Part of a small language model's weights.
Size: 4 heads of 128, MLP 2048 SwiGLU, 50.3M parameters.
Architecture: LayerNorm before each block, rotary positions, no biases in attention or MLP, tied embeddings.
Training: 903M tokens, 13785 steps.
Each number is 500 + 25 x the weight over its row's rms, rounded and kept within 0 to 999. Layers, rows and columns count from 0. Numbers have three digits each. The size before them is the row's rms in percent of the matrix's.

# o: layer 4 attention output (transposed), 512x512, rms 0.0642, rows 444-496, columns 256-383
# v: layer 4 attention value, 512x512, rms 0.0967, rows 445-496, columns 256-383
o444 108:497508481485470504490459454514478501527509453523534519536506466512469490480493496526492522516464495515509487510484491457478529512548511513475498507518517475476474496497444516486507490492460533466491491485486562498484513489502501484480471481524483502522527498515516538468533559496529500524524508490526514480545547478497519463498444466477523478501493524497515455522473548529503488548474
v445 098:521508513533497513468499478549540486521485522523519520502528480505490483476492514516475477466477487452482486509530517486476511477458471445530430530525487475527511515477482516500509484516528539464506483501491478482520524527498510477503530517499525499500486499462499547466547498486495501536530486492498492507500482468529550475541485470474530507515520456461455512515507467490488533531510
o445 100:480481517525536502486508535497491527488545514518470554509488490502473491498535481480465478528519510530512486543459484488491484501493543510483448485491460511483482527523501549497457553477468477486498458532486471498473489502495499519494502522484488452499503478510505505555461511473503516523452479471511486466501480462506496479519485537494464517531440514488542474477530513494490507453518
v446 101:446439513488539491514523506492478525476520503494471485510487505512486456525497447445536487528528484506502485498515493515507501473490499505511514525557501502466543542519489475540490523526498525508504459552457516501504478502496515498495493498489500512533502464504478491502482491502517517500510454467557511496520481539470445487486514511492485477561480521497491495491493493459528500478509
o446 107:518519460491502485507474485511536499498466477480529520463484515485498488460444499484517545493501522472521488492511477538523489482488469475510513486520475540466505506447522476541509453486523473479533472499547551502459537478513452541463517482500510510534539459542506494486519520510481463515452531480488495497480543491500518525512471492505502483476515487471494504480498504487524493490483
v447 100:505495503458481457489503536517537476522484503483518519504510494552489490483492527522536503490486490532480553469533523474525483510490475489543471462509494497511479493526527493522555475499515534469514512468439498504505488523514428465526512529495476503414552462498500511494470480481485491493522537496486492535518468485484482472472555529520500472506477498491479519488502501501499504491537
o447 105:544481503463495488518530481532484509475500501500517475517515536483472427537476514540512456510488469522486531467504508484462455535494492518459459503486516520516507505514480496494489526535490499487511510522496503502517498528497473504447520486509534471497537497507492477486490481514533478507545490457473528510507501459508509457542479510553517473503555481503478522531473501550527511538469
v448 092:499516523536510500494546532483482496478538478484487485532492497490500521472490472500493483494512478457513542469484526532457508503490510504452519474493486494475477508524505536493486487475529517484511536492503497473507454454509500472522471495480538525520504462517518518523522466498501497492501477493498508527472539535494512498511524492452513487505500514504473480491476513495564478527484
o448 103:496487542479497515536505470529543482506502539490488505486481497486491531469567528525513511484522475482462484466512495540508509497522480498487451484511496520513502522561536500495522532554512493524514523488523504473487558497501491480484505542466507522481518468493539496444498484527500474485496502483507525540510435573505495530476476530529486496506470484486554524496498508548473523505492
v449 106:496541484495555492504531503498469472459485471481512509511510474475506481545491531507499480463491496516509496592524510469486539490484519526466525506533463491515490472498517511494485471470476502491504483476521465500489499520507487500489498512459521505496505520513479494526497504540501488544505512513496461455495516519488512508536461480497478464501480480509493557479533555541453472504515
o449 103:508518492493479501474527500509496507516481500514469478499440504474459517511488493530488541491539486451488429498445533456535491490481520513509508511490490524491532484494538465498494491519495529469513497502483479480491511462519536433482483515535485486543483525477499581471489502457470536519510485516479489502523525501546491461468490515532472503505497485492503501525474444451493491510472
v450 095:506473501496500547481484471493505506495499549497511492508510525499480518496519501497480476509523457546508456491511457517513509493501482516523508507552476513534475489514489469502509476500519471488505526482519518536538506518463518505480549512492465488535487536471524516509540516512517519474515455495472524505524460489450491514489510460512481493493476503535484451486506466518522549478485
o450 103:545501480485517498508485537523475498523514474455499492458476550506521528499501485487479510521500475553486459530539499451522508494508542469485527480480492525491503469454456442492522514494485450492505523535513521501482520494473544537521504470505511531466508516491498518530443528480546498477515471472490506455487503505533513503565479496497506513537517451479486520507527483483442482517518
v451 101:514510512454493502481500524506499543501542505507431489460507500487507476482510511489454502500512540477500503538519487479526530533503572488501513493504472515470485506475498521479487513499498452480480490485463526506525518494488460506513515526517492478536486511512536493485508497491512530551501519526510500486527498556504475508493517507510533500475479496476483490555460452493493478521484
o451 109:518516512491468483509493462470491533528524528505544523491485520478517518476476501474505526491487460522525500472538487521496471508501487461507501504470508475530500554528497485502476521490511496512559516488481476527472494478492503514499505485514508509458463536512496534476463533481530497467502527508489542414525477497489458488509524472494525491485506508502516462507455523488473488476513
v452 101:488528474466515518449494558504485471500542476522458530512488523487475463555511527533500515488473516498490492433514429479461486492503474486520519508530457553498517514523526469508514478432521461471526499499534505476492516473491479486536533484492506505546527510479500505473479508494504480530499531502498478496473504450513534468482491490464464515506512470492446522529490522521508498532480
o452 104:529496552505508533488499526462453537488428476490529496488515528492474514506502499519488486502493502533538480483471503555508475478498476468484471464496556500522511478487516499498491494513494551491510481534466490494504501479516464500531492489496514497503471507484511505522530488528486524480530493503454469519500453496470514524450513533518486519522514499494530505483492525467516498497515
v453 098:507486516556465467538520513519489554511471496527488497518518530507513512492440521486500454463549488562501464521530476501501489486496466541503478517485530482491490484477494492459527502498476514483511521501530493478510426475525532516519505475488504502472506461518497544513488467529537489518533482488533498488563535436512501501488522447489498497477461479499485492495518468512489470527518
o453 108:520601499529497476494505497545499495482467495460490484493497506498493458520538523481496508481502513501498515487502501473506495533523489494527507511448466500509499516525524505511478501509516493500497452519522487503471460471500505491497522542469507481488523500532501525501521574530485437531481514484518441493515501485509498501516539531485497454512505491561456517494528512533480496473495
v454 094:510481509488526517495518537466518513483501536510516468509474532529523507501492491504496512485494483504518509514483484486504496495525499513485502455470566481506526525495486491532502538504500551493460502514451491453538485491502517476484493502510509475520459514462492481496485495502476517537497528492506532451475475473490535490524522489452543505442478521486485481546525507484503503530476
o454 102:486524533493514481497496491474503498514517448488464556514442473465486497507535513504491507516475496484508512454495509515511555481496518503512509455479510517493496492539503493547440493483507517483551509513478527505475530506491487535438517497548468471491520510521535513504477523549512451497494526507507518507523460540514482552501494494485446483480509477524508537521517496551486473436501
v455 107:435508509530486519488534474508543510491507508528495509515545462476492529499496511455525486474484484515522514515494540502519475483517489485501536522496513522450485512523507477489492518500502518500503515550451473502494490504491540511518502485488565470530459515503529521487495510475448439518493517480504492474497514489493510462533489500484478521522458508536473474493459501533533515494525
o455 105:519502502524556506490469486512469503514446491499509506472502461514525489507505529534495518550531514465492490496483505533463550487506513517484514442464513478493524515463501500501513537540490474461538493507529499526468475484510495492441494502486468486467513492493497476507506472518504478514460484527517514470502478477488536521468474473503504551476518499532529485528469494464498527520545
v456 102:454507478499507441532513512497527502525495485481461507497492475469505513504489447478493497543553525442523517525463471472530484467478463487555495517500513519482530496541534494558504522506509523510497525511531503500487462481500503506491508469530471486492474531489536512474489540482483496481531458552515491546484479515529476555513506488510522466494515485479506482493502527452550478498542
o456 109:501421514508511516477503479498511480501483494540508525455550509530496501469507473509496495477467523541476524476500495532519498537470498491457463502488529500522487486483455500448462488466507493529464470518461507495528557482517528492467509469473527484528454489507488533516535498515493490530543447490517530474491552512502534463476554480515527482519504505463463498504478457502491529495499
v457 099:510502459481502495519517468485517476509524527518533483488472504457509503518544492546496543533479495483508460496454506495510508485478524510473442550471495501533517519488534479499501485563486499488517504514459482504480544532501506517524535501498500517520485524484474535494469485545532463474460487503502488489526506503506515484536444475525493457455507495438512491460518438492514488504498
o457 108:462538521520464469497511518471500492558486495497504500474530482481483472485483510464498536514515510524509533505514503498543500521506494495478565431507548480501490518509462519473520503461475450487487490496518516465485529463479507484501467525508458493543538471507511534488544523464502499519519483500496541465478467493457467560485446491516515565475483495495511506477525526490488462510465
v458 097:534532540489450469497499518485475418538513539481502516515489513513544488494466478481490574487520466529485471538480522482459523482509479479560527501498504531530451484505521485481530495531539531457466483505533472489520499516530481474467494527491505464419519514493480484494508510517486457515520490520492485466561527494528501509512466496441513503522516533520543469449514510498503466484507
o458 101:451545484462532527500495494476552507465471557502475486513524459507465533507505465474528473507481537506460469493484495460497522477458508513488487520488503497489481520524519469448501508522499512527491470503488453494471513550441515527495494498497461480506502510433495530526503497476525546493524506499550515512519548487510526504498531490510531526550478502498494546512483491537483530528510
v459 105:504521491472482498527521488542485518495540500488490520525493482509468469445535532537445512451492497499506472536504510493487495481470496487487473492483491498481557483499537538474459504457494500538547479534476489492477490499499453524488437556527479514545475477474472514492492502502526461480500558510487484504479500474498508446493465499486504526461520470466517502509555512516520481425519
o459 108:478524506545475468471530508488530506507469531481496440507518501538487516507461501509528516501476469509487479497489487481530492494515508480527539485453507471534477474504483481507557506501513496517497492506475451501518490524517531492497528481508472510483515509495521540493518510473500485545458478529509499491502480484490498543496516521498446510553523473511474503535494510507505487495460
v460 101:480539489481523481501493496553492522496513513509531482542503521487524476524519516479497515504518474514525494494512514516496498465537536501452520479517552507462506504502496510548474470500487498520455533491517547504459502550508476505541518488522531510531519471505469511470489467460509467484495533475508550494505515493458495471509490486484463484468493506544467497544518489466503495472505
o460 107:475501507497485441491488450452524493475514494529456505484492461486504570458511565489481470482551477494524476464545514478487486502470560491544501523528479535499491496509469465488510494444483505509511471464518465485538513479520445532478467554494503524484502478454481508485519489499520490479447491526511473501499497509489519534494489487496511503537515513514505506510468481491518503512476
v461 097:487499439539544494497498504469495522510432482476493485463485494483480496521453469481481486467491529459502545532517439497540507456469471547484460518519526453479494564524478515521550521473506494465501518500536514494522515498489477453439491511502515509500472516520522480468458505500503499542496482504472544449481536500484493517491503485495518481477532530508474541501499490492530493494532
o461 107:510453500518492514520493496512498495542479546534485506479485532473473521518510488480485543501458515493495519464495487526542484534492529543494450492505519536539513489533507496534503482518513520517459526525450515444484499489468472474521481521494462543495513486505495503480485499503507503481440533496527468490541525516479466480494449528538481546488468477494528507473500450473510560460526
v462 096:504476540512538513507482536487470518499542505474492497517497510474484532470525467508491454498497507479518524512476551463567474509507539527517496492488508488475473469528489513508543482492496531520504492524519487479484534474455506556494464519502467486466566510537468554546508527484497498498517453518538474524488494505468467504505537564503458494528473487523477495499472469535480537453449
o462 099:530503452492455509506477474526466499514513511470483499448503478520488494489479521477462461528485536499506471441506486513466461504502478427516519484501483497462512516501457529477511522493524529491488517501494517534508485480521500517475535500496540546511471515531477484483438504471525487512523533506488488514502477478478509487489522519514528516514492514571466487486533498510422514544502
v463 091:523456542480517445464496519535489527493479457528509492470503465505509499515486509533543501490513504486511474523508484496533505478531539491512466458465488509469493466536449483457500489506537522524472491503519495537442505539491481514477536526511542501499517496486494511517516483455499504474530533515523480511506498530469505489514514517525523521516568527466503510487477492571458464525497
o463 100:464521496464474514451511501462497493476504521486474512499522556491473511521461464485508528504510490478508494458469512482472492467480504498492517520568523483503485497503491511521516507493508544499543442475485457506461529522523461482507509501500424464515495509460487528524518422522487487460510502509521506540510532481518486427545515513505479492465490477482505543559507498497535480498466
v464 102:491535537502516493471516491516542506504530489496511542514512518481521488520544491501534486516498493458519544466512520515543457521501479527483482484529498511507503507499471458479499507509491508488471491505467497503543463489484503493479484543494481500505498499522510525490471491511485523470478499481482502511510493508483521477529507524488482529473473488446470490484516502514528512499485
o464 106:466507493468496486436535495471459531519492474470514532496516537569524459510526469459533491480522508527506445499479532458483537519492481524513523481463522493433492472514529474499504515500466502497514490521499533506467532450504465544462479500524538517464483510507473514440517462482482487474516516515523481474526532512502522509505471508508463525476505478509494504514496529479438520504511
v465 097:538509516517457473505500453479464548489488524519475479480474515489521487489479503492488527460515531504477533475520505513480498465515502520504462496487526485519488498452450503507522505462504476491559503514481502505520473481484500472499469480528473508512429553500481545522515520519509511501489489505516498527518526481551471497487473511509481513435498490463511491503517542528488482459474
o465 099:481506523513548562538513514518501508554466475479464471497503489506512526524477521505498513503451478513510517514489454458523475477477446445481474506469499538508499475486550515491498533509498441532483529492495504494504458479499516458467496518494481496459526479547481512490503510476492496475485503493502482525479521514468484506496521470489508507500478493479467496495519506541464499509516
v466 097:473501471544511488483493477492483482518518504505467506533475502542467515495477539491499503497520468526471509502523533467455474494496525475483539517474557519505537536490511495472502433428484498509456512507517495455506511486511495496476506543520524508514462502471582463494518529520498440449498564466516479521518493509473537479542516515502486532519472494483488511503459518495548509502498
o466 102:531512536465514479521499484553504503489499471495526521489533495523510485539468510546504498548464525528509504548489474517517514473528470455496525461515492482499515538550505508480505517505513497503519541492525471538502524476500486486486493463532467523516532525508461514432531487499503489535490495499475511468518492483477516545490486512493469518503460534502475478473488485508500538510499
v467 097:525531456466522534515507451543508470500513490518494485503534499504488501524510479500532505486508555513484565507504460514486489498493485505540510485459486530500512468499486519486530492516497526472500481476477541476501477549500537515489528512508526528462472537522520455497495514480535476496494502483483477514517483501463490510515484503493548509501461476540439539524544476492502515515501
o467 102:501493516496509518520461503496486444485520490522499469487517523479498462533455471479553497502506417502483460529544486497436516493460485532493471493479498466534496500517541481504476522506510508462526476526521499508513515469528493507521464514517479490523531509486536491537522474513512503508506492532497503481452517482506474516495515522535461484511486482504493479452512464461512502514497
v468 097:529502505529480511516476491484490519516537533476502438533505476560482476541541498485528504536478546494480498495438517481487529526523532485501510482521491506460512510524450525536500493507509517477497476522520529505502500489487487566457495506533511468460496515483477461476513477451505513518520494542489531498519520506483494493504497469482467505487487528510483494515520452480530530497494
o468 099:499534527467513471497533488472539459523470484514506494475534476472500473509451495490504502484515508505531489516543471499525506465481486511553473502474502523542500534471523502485503507551497480515533515510512479485492491501498519461454522459482500477486504506552501514550461505485517529488510513501475501490492479485439466541520602486556526489522519475543512533490500490504523504503534
v469 104:517473485498479483473497453516489450455503533488474498518524518498527518485481533526483410491535523540527521458543510488479519501510509517521504521526507493485477491532472485496495508531462478536498503504465515522522497516481490522498489478458507516486495541498522533498484525521485485497453494482468480503493506473479462497508499503446498487475492519510520523540480473501485475529455
o469 107:482521476502506469487453482515474535545522483518517461527485530496502508492512500500530484522489546491459516500454508493478503455524484539519498489449490469510532510510459496502465489474518501491511508525488479504450479473513510457533521520513501508504527488503463465519532540485479552503493441482500481503529529454492475502489504529488503514470547465540494463514505517499510524507499
v470 095:490456497530485477485465505531491477480513441517530502528494543501521527531468499459493512534509484493525518473458486525507494491527498484485500462524530528503471501527545508476480519517465441519473535502480473500495492526453566513504462453509519490529486500490509462504507514515503457518484462476505503494509499515520481507495461522523478506489471498499514474467530500485502503467484
o470 102:497530541479440549521472482434517500533522548479470527513461487533510495484510497506483501493492488487517500496510467546533500503480503548500547507514508498501508501494499482487518476547503516484527526500497518527495501463478468476490509519464486478500509499496475506507524540509519522493521497478543511492519542513485487492489526514476523462515497511537480485526510525499470496503531
v471 098:497507502527518502510499488464493476498527473501498470504498505433550517504521525514497433489483509499503512485465475504525497485480490485516506482522455472453513476490515491514473518533487502496527467471459547509516524463488494501478461487491501518528516454523500447485489486468500464479489487495472489569472523498508446485489505481484496497504490499490495508488500560495500570521495
o471 098:530517492488511520441484485484499501491515492530536506498509506539475476497517491501561538521560532506508508463518496501459502540500481514448500476513512506488528501465490506480486450486484455495485522531471520482514505464494485470474482496496507504553489504541537505521509530536483511503494449512524472459504500523507501500487523503466461495479513501531476501519479483497502464468504
v472 100:501480454482540493563461513484554528509482497511524480480468494484511508481556517505457469493527508512471484463507509547521522514488540522495487523512507468507499487491479491420464515533494517544474525494516513519473526496498494532554473529490500496493512527521494520532509517488472513500462499507510493540509527521504499457520501529523461505490484509475474515496481532495508538473529
o472 100:483516504534487528527467437471523533531433525509478512532450514479488507540537459523486504510473518507508501489521534485489505515514499516499560503536510534476454479518515494506519517492539501471489484515497475461486484506516518449484520499507513497487450511460502542539521535486491516530563530521555519545513506481504514487457498523506503521493521479539518505498487451498507479529519
v473 098:459479487532497551520510482531493489452475520525520519494476488513556517509485494506492494505487501525528451511487513493501512491528518489493521493480528481505484490462507486522507451493461500478510505467501459537533472506528507528494514508502527493509470486500532530493490508500475568449532517467482485498500530535521514532524521460521458527456471506488482528525446501478451488500505
o473 104:491502516519520518502500485517510521467475519499478473508508435500463464498576482539471502480478509492478503505502511470470490471491484464495489559505488498485513498495506460503486486482484482479526522488488527490517504471504514467488543528527498523499530502530527469533509509495502456519508535498531528492532455481506499494492521484522556502497529462426487523442500529531501493512520
v474 102:463506478529484478497505516487494545450478552491524505510468490539485534535489499485492527509501518478522496463517509540453498452514480531449508504524498493519513478513506501525463505500496487514495497511539529502530528521510483532532458484523507472485495478494491513458542493522509549497497459508524518494488535529513508495502536483499505511477503566487488509487482495462503515565453
o474 105:472515501489471498485481506528509486479490486508457485528512494502414519493521483569504495480482462509496468526500508531520513532498520476523485481526419468468482506535552494560523507547540525505472503486468490493504477476498468495480484520485500517524490530504527513547498548513508500504451496515497523474530448451527516524514506508505447528544523486475504488546504452454497497521513
v475 102:480476516499510504506541491498501497494521480511546500530496519531494481491490495481488482537478496493507491492513482504504545503524547584514496480513514595477530505501448519526469502523548511488501491553564489503507463490503508486508518549519504542456512496507505536542491540485496526475501513508501463504535465508480503509498506497491509527516554520523496475505489500503494490520534
o475 106:534474474487545458505516491525544481509518538494494527498485492507499501472514487451515545474499455540481526486465525471496466503479483481527533518520505480495507462514535499514548507468473479480558476446457498470437547533517483512515548494478467515525464501485478461544533483508502500541457498475515478538515516523484523494453473480519533495534473507537423490477480493472512471535542
v476 099:471512522545492514524479486500527505523467505464544458473505523516488486509516420483538526493500486471507502511487501490542522509520526520484513511460541559519498502439504462514516507505514483471481507509516452521466496529491519490483518473450504519469513501477503488466477481505479455499499522512523512486479506522519440527526470496508488502527494498511519514525521477503492506512513
o476 100:493474486482507509479487494460502522459483529502497515507514485516498486536525524497497512518511478463493534528503502477500479487473521496475442471518520496516488468530512469528468518522517493482526513500519490442507541459515508501492453524540518490496486503508524457491525501476494497481457509507495491480493484499487547528487447449512500495480510459539489493481458503524541495508467
v477 095:464463512508493442458495521512507473513512506472493501533515482508515484485449529502495556498538487559465482483525505512471480509517526519488532512508514456510483513517535511514499501511541509483510527502404554482550501502478508460536501517501501523476492498504542452516509492434501492536514473538528491469479511466468525474495498498486498493542538495489535451441505471492491527538496
o477 100:506482487520484519529509510525504482501499503475468519499460532529506474485510522537509494483537485502509483480517501481562493492511549516506522486519477499476487482491450513525465540516526462467518471479508529543481532494496477532456498536512454523455473497484485483476515461527490502507484471498529472515513511500516483503517487522480491486473556482511529525543495510486548444500517
v478 101:483493456520511532514505490483548480474515481492482542496508493494521468471453530514494541506512506485476523518500508513508514527484501469524543489459496457493465534507519514544500491459467495488490540444494492502491537448473543547515480460445479475523476485531508477487508465510505530499533485530521478493493516457490534462527477533526505486492495528478567484498498524480521485485503
o478 105:525504514527484503509506484512512497529510512514505517479517530437499534496518470453484469500508572516508494502472505482538498498485493495447508491518504510489481492465443499523503534501505518443498491546500531465498475483503480487452512498524529526548488526481541523511493507501462476471502503492488552533460540556548505428468538479483448478467545524492493504527521491508489486517496
v479 097:475500549480469464497483488509480525518449511469522531494483506473509494471505506500533487493498502460489484495507526531479479471515532434473502555539528530539523500484512546492487501514508454537484463522449523506467514487488483458507488467446489516512565558529535486512528485544478499530497526525482505446488467476460482474492515504516499504485501489447464523477483495515542513480502
o479 103:468479445505505516497536500472453537511532535519503491475467513486535493492512488465463508523492463492508458501488493556494504484485511510529489499491474503488485490511512541505517493499537515505489534500473478501517487477472510560462511491495457454467462507530477531483508532477478535468506490515462507513502525483530515518499478519466484512495512499516531454488494514519464534559520
v480 101:464481493460503512466515497467510461476519492537497494516492512523498493570528455466495452492474545466511505492495491518477505496473550513527488480530458524507487551474494504497515527523542484501442511517472527484525517507492477487499537523501485498475518555491502523501515493474483488496460482504511521470505488501529499510489524561489498507481478516493501481453487519486564512499472
o480 101:508481512522491512517502449550490518485478522498505470437487553529505499496476485486483508475527523548480528501530509535478479495491486542517496505538509483475498485488493494462494457538463499523510508492483462511479484453503505529506479463519454524529446502476485513500501504493486490489482511510497490494481571505529489560496460521462524518495479497541521461487493481468493503497500
v481 104:503460493513505590473464454494480525532503499535533523491511448485520536514496489486466532495528497484476496497480534514499511515470507512513513481508483493492492484469478526521500499508516529486450504512491563507478466508492482486516453477495510537513514484474485541481468470490476504517489487526540473541494553517484477555486455465469523507497474489525491517479546499478489485502490
o481 104:556494516526533473557503513533543490482491503513484551522506480509454480494480491498514512488517517519457484493505498485515465504475527513496515509481506517516495457511493466497527516475487502486525503449520483511488543487513526493500530557469484495482500465518507477462501522527490536508505477470511479512483516507489483488518508524487526510443489483469519489496484519503540506522493
v482 100:459509477499466483507483515548488457503521551512501538511524525540456510503453485482534468505505509526464562492493513477490472516521502485519501525498526484542518492482440488560520471460522494483510463522491459474521499473488510489516507504517508485535494563511444464516504460518499464494512527507524458512534510509503489513538497519498504506476474510483529474536479526528531519498498
o482 103:459492489491532502524481491517521521496507506493538500485516515493512533494533515496494456485529508473498541517528491464501483451515503462444507467491501542476497475457495446492539490530498537473486497484564495532506478502521493529501471511478479525484498537519505499480453506503464545507487456487438527476500503518508500529508565497469502501503485531521468484477543482543455530501496
v483 096:492465511493502502462513436469528527481540535523500486439485506513488507544513504464521469474515495494513515477535484497518497536532501527468456501465479480455506528463500525509542526511525483508505506502520526546488504513482507532486502504539443481517499502449455525452485466444528454532518496512486529554495499499503485479551502488472529543530482486490483524493483516496527500494504
o483 102:494505562504480466421518480515458507520493496458502524482515525523531514468532513516499479468543477492541512504480515526502507492461471476485509539460505513504535488505486487494478478464509451492502495519462479481464530499507500448496484496501505549487502462484498492462474505501469523488461501545488481524492498500548507577530536509572533538494457484513504475517488531495519500478504
v484 100:580490489498504488506484496529486457433514490503477522497516516501509508499514502509441509464565503471510506546511510491476511526462467465503477503508487510490470535478560473483437485478537522505470519503452470555544512534538565490498550495486465524499477517472515477505524490519489495492472486539509473493461484476522494489456537497494503502488509481505545520523483536526517529515479
o484 107:462487453508529506495521514511496482492506531540511487500476500522466460478525474494562491513518495481497491480486538525536524553507524520458531450532513447469480536462477501492504509526487535485503494458514486461515509493509463532527514496518529475494496482509512522476472525459478478509538487441521498504478487472524501508486476507496484488514516518457484472486506532458500473525444
v485 102:492482512499512463484531488512474497516480581469518512473452493485498460518479537511517507485492489547488481491486530492482516537496469516495447490507509472472464521521455521494487534506506525466482509497481467516504508454514513499498474539508513507542457546504483498454474538446520480499468518508463495457467538496510488511475487512488516543497500461507535484473471501474504484485483
o485 106:471472458485534532484521516503484477491510468510496497517513537482496517495517496476545524498483488509509522457523459499473494488435532502510531511519495513502534501473490489549513461467511460531470453496480488526473486490487514477540494487500521497507508481485512459518487480504501520514519534491497487512565490497472489521514467448518526501540499498462431517497460522520525517539488
v486 100:450510491472502495476507509521513482459504479550547490503552518499528473533514503497515475473507517505517453479471521498524525512503526492515475532503503550530511518550488515483550500496467541495527498486520507522482477502536510502524481474488482491525478512484497502462550475517522457538520510491475508487501525532482494489523469507505473512453530496520466473491490465539500495543512
o486 103:463504515534553482519507482512492512520472542549498563544502543490496501487522496501489557511496511490537510512493550543458478535535551475513526516519544479475449496535505525485502569491504500531529543521494509509507485486474486500511521533493498474507473489536463529473483480468459540482468539544495481393450488547533523493509492495485526494477516504512493458473495478473458469486468
v487 095:497524502428491493538537489491536484494467455484477517454541507463496477454511492486533464511520485521512505478505514533510497573510504482478478502481526479514522471474505495496527526504487476520473490508519555509497502466508515530513536473469474491538531495514483506490526509481533506489485497554465530495482487484474517466517518481529510502477527504509477466490520493466496517484489
o487 104:510538495511517496462453505486469497528514506455482518463488458467532499492494514463483500532533496506500458491498508503535518552491516491551445483491453453507480497479457518513507507462501521452514500495490495510483498523505449470478501513480528529481408542542520527481541548514516487477513509507547466498521471481491498538472488507484565492523487474519496517490481499483458484534501
v488 099:532498486473526478497499517432513491512472480525517505476502486545516454477534446516496471521524513482460513498484476492494498522472500489476497527494528447497544506482479477467498513486509472502509452526505520516491522442494527510478505516494441508503482481523530473481451521515511501495559451532498479493518475530472512497541492495522526512487458512492495524485534517499483503527485
o488 104:535504512486462434499548516526505528533489558490466497490514512483499522506507503457528500476501500543546528483488542500538513445532485529517520545525486521442473475474509514500494490469500468557480516507553498477490484480503474444480488505533505497540506492503496497441528514518502495523538454522509522500487488524498510491532518539503510472489503510463513477500507522522487476498482
v489 105:496471500497504494451475441521464473487520532520451507496513499469466496519492485508510515515505503518463537490468503497473471497496561484521536529450551506504475529530499514503451452472535524453479503514474541490519444477507484486505493455521560489529480500539559470473459467497527472464549496507516484518498471524491506465518498496511500466513495519484491550505504481459479498499515
o489 110:506510501503519472510496513502514489490478507502522497534450450507499480500511525483491476544473471524518512513515498500537486489457496468460474461507515506473489487522446497475544504515484527489496496493501493514508558498540499501497510473500484508474488468480521490514513540497485507506496473499528511514504462507504487471506515490537488477482501460512541476533495525537485515483498
v490 099:503520492522515529508527515495520512478487502514531532534497444529472503502518499545511502509513530491511490488462531500482509466567459469468491489470491538471488497517463499497476467488513498477499466454512532485495483508496497501467522475524502526500484522457502517503489481480485492512509513518517502540509467531470498512482533502511518488483516494487503505529526522495507490526527
o490 100:512473521525500494458437571516472508516475483517522480473538518524477553507506525519523506505524447498482463471514505551492529469532535515518481521504521522485513495536527483561480498505509522503468487484483491458472501497529493445463510490489498546518469510515494492452488484469525485466566490495458479509511519477489520460497489521518462524524492476504480529521488486480480475517469
v491 102:521480474465510535499495491495487490502479509475500542439475516468493513519530485511498491504502503473499561481493461496519550535520527508463477473507504462479514486489498490550508528506520478501497536464509482482486465500483502514498494519466496544505501489470450495528467508486487515542486513559502469556493465509511515507506495496493492483527486507498538540498507515507506457473521
o491 108:513502468542533456452513513513515505473487513506510485515495469497539509504510507506501482505482493449498513507508557491503532467512480520499559494491497508499497525520491466563541501464495481453486452486540513504509509503507496486501489474472562545476504532470527455457472474466502522511486540503475538490503494472515480531487467472461464518503508508508491496431503471473501498503524
v492 099:520501470520550522537478485500553507507516489476504506479522505509506452495523541502544477501521513508494503534497513492464502498536458510519503506526530482467511484466479525522484518461467543509486540494487502497514493479487467498505491517511518494483479491498528483449523496528496469518519508452474515512483455511534495427565515488470542548489491526475468487474499533504509501542535
o492 105:451514531475529460489480530522499504481449519542465554519538513495485521517482492500495545493504525525538470502481495449480475534474504513508462524497501517532510473502487479521564479512484467543498497516443488507514507507486483504483468506525481480504465489489517540504470526468499479487470506528518514507542460522488542542445496478532492491475510513496463497493497494510486487491523
v493 098:496482488500495493523500465493519435489517496508510499473504488498516432478536486493486511465514475522486533518488523553507490442488493470549478453495487508457523503508484485482553475501530475518519504507534461470514465528517474490555482477528484521516523509469493468490475511489494485539507482486477489496498514509512487479566546537516494486506500500463513497457535504471519495462456
o493 099:525506472491494502522504542523516572503465515488505477501534495552472470506453537468517464512465500497492488491485531566545487467500498505461514475526465555478501512512539516510492547521501497468558489499475484495514512506530526535515493529507546470465514499530506500519504529545491542483500467527480510477531503479524532533507514533513516482517495494490504519508461505543489487505562
v494 091:502513484487514507484482504452484513508470508523535520490492502485467527536509497511501542531451442491495498487498469503556467461543507514464480527474490555529503471540520469438526515491511460494521538471519496509493507501514487488470488452499509482497482541522463470492456512529491475468493496541512488521510477482495447510481452469450482476496489479513540490486468456473519461507513
o494 100:504485471532513482516506493488559553517512486524509464575490467523516471488494492508536547503497533475538519507478518501445499495491484493487528470501510493496516513485497443527502511529503528486474492500501516500515492484451516498522495457487499498540446487492533514529525526494533556513493483530489486510499476537465519497492543492491490500454473472534500513534513530513507531506496
v495 096:464511462512462511506486458492536469489492446523546498483489500503544497524482479489550498466451473509496502477494521525540481503536517518466530484514511553488466497537499517498495506533567499524503533516508485474533521535482499522505483489506533480461469522545488542495500520495500509493519494494458499491561489525485490472524539547488505454470492473486507504522499469521513510495486
o495 108:526505491547527508479475495504464515475475494502480533500510455499463492513468512483500499517498510518539487538527477442487457501492488512545529540505506516547483491498466498526482507507543503506505487518502552528446456518510510475503542482476511498474530528486487485528483506514527496480457507458475534475482513552544526522483456458489510459485526453550508490507486491508462510502522
v496 108:497492509520502500516482466475459482530514500521471531535541490509545464504501509535520433508488498515503451489507501484490528517458496451479517516524490524485511502508531546507494532513517538543505467478517504508538534486539489479497502486515530477482497528524497509483543471486490455496497474481496483487519534511484543493495431479513509485505474506540492506504477506545495502533482
o496 113:496478493493482492465512517504498505457496501495528473492491492537480476547465499519509517495528525500530529506510505476480475487494461481531499527497525477499509521496533547457541534457521483479471479532491486491526435500466485547476499535529516510511476491456515443522489465518531498468531529512469525507524473529482515509558538537502517546491482497475522445464467494497450500477505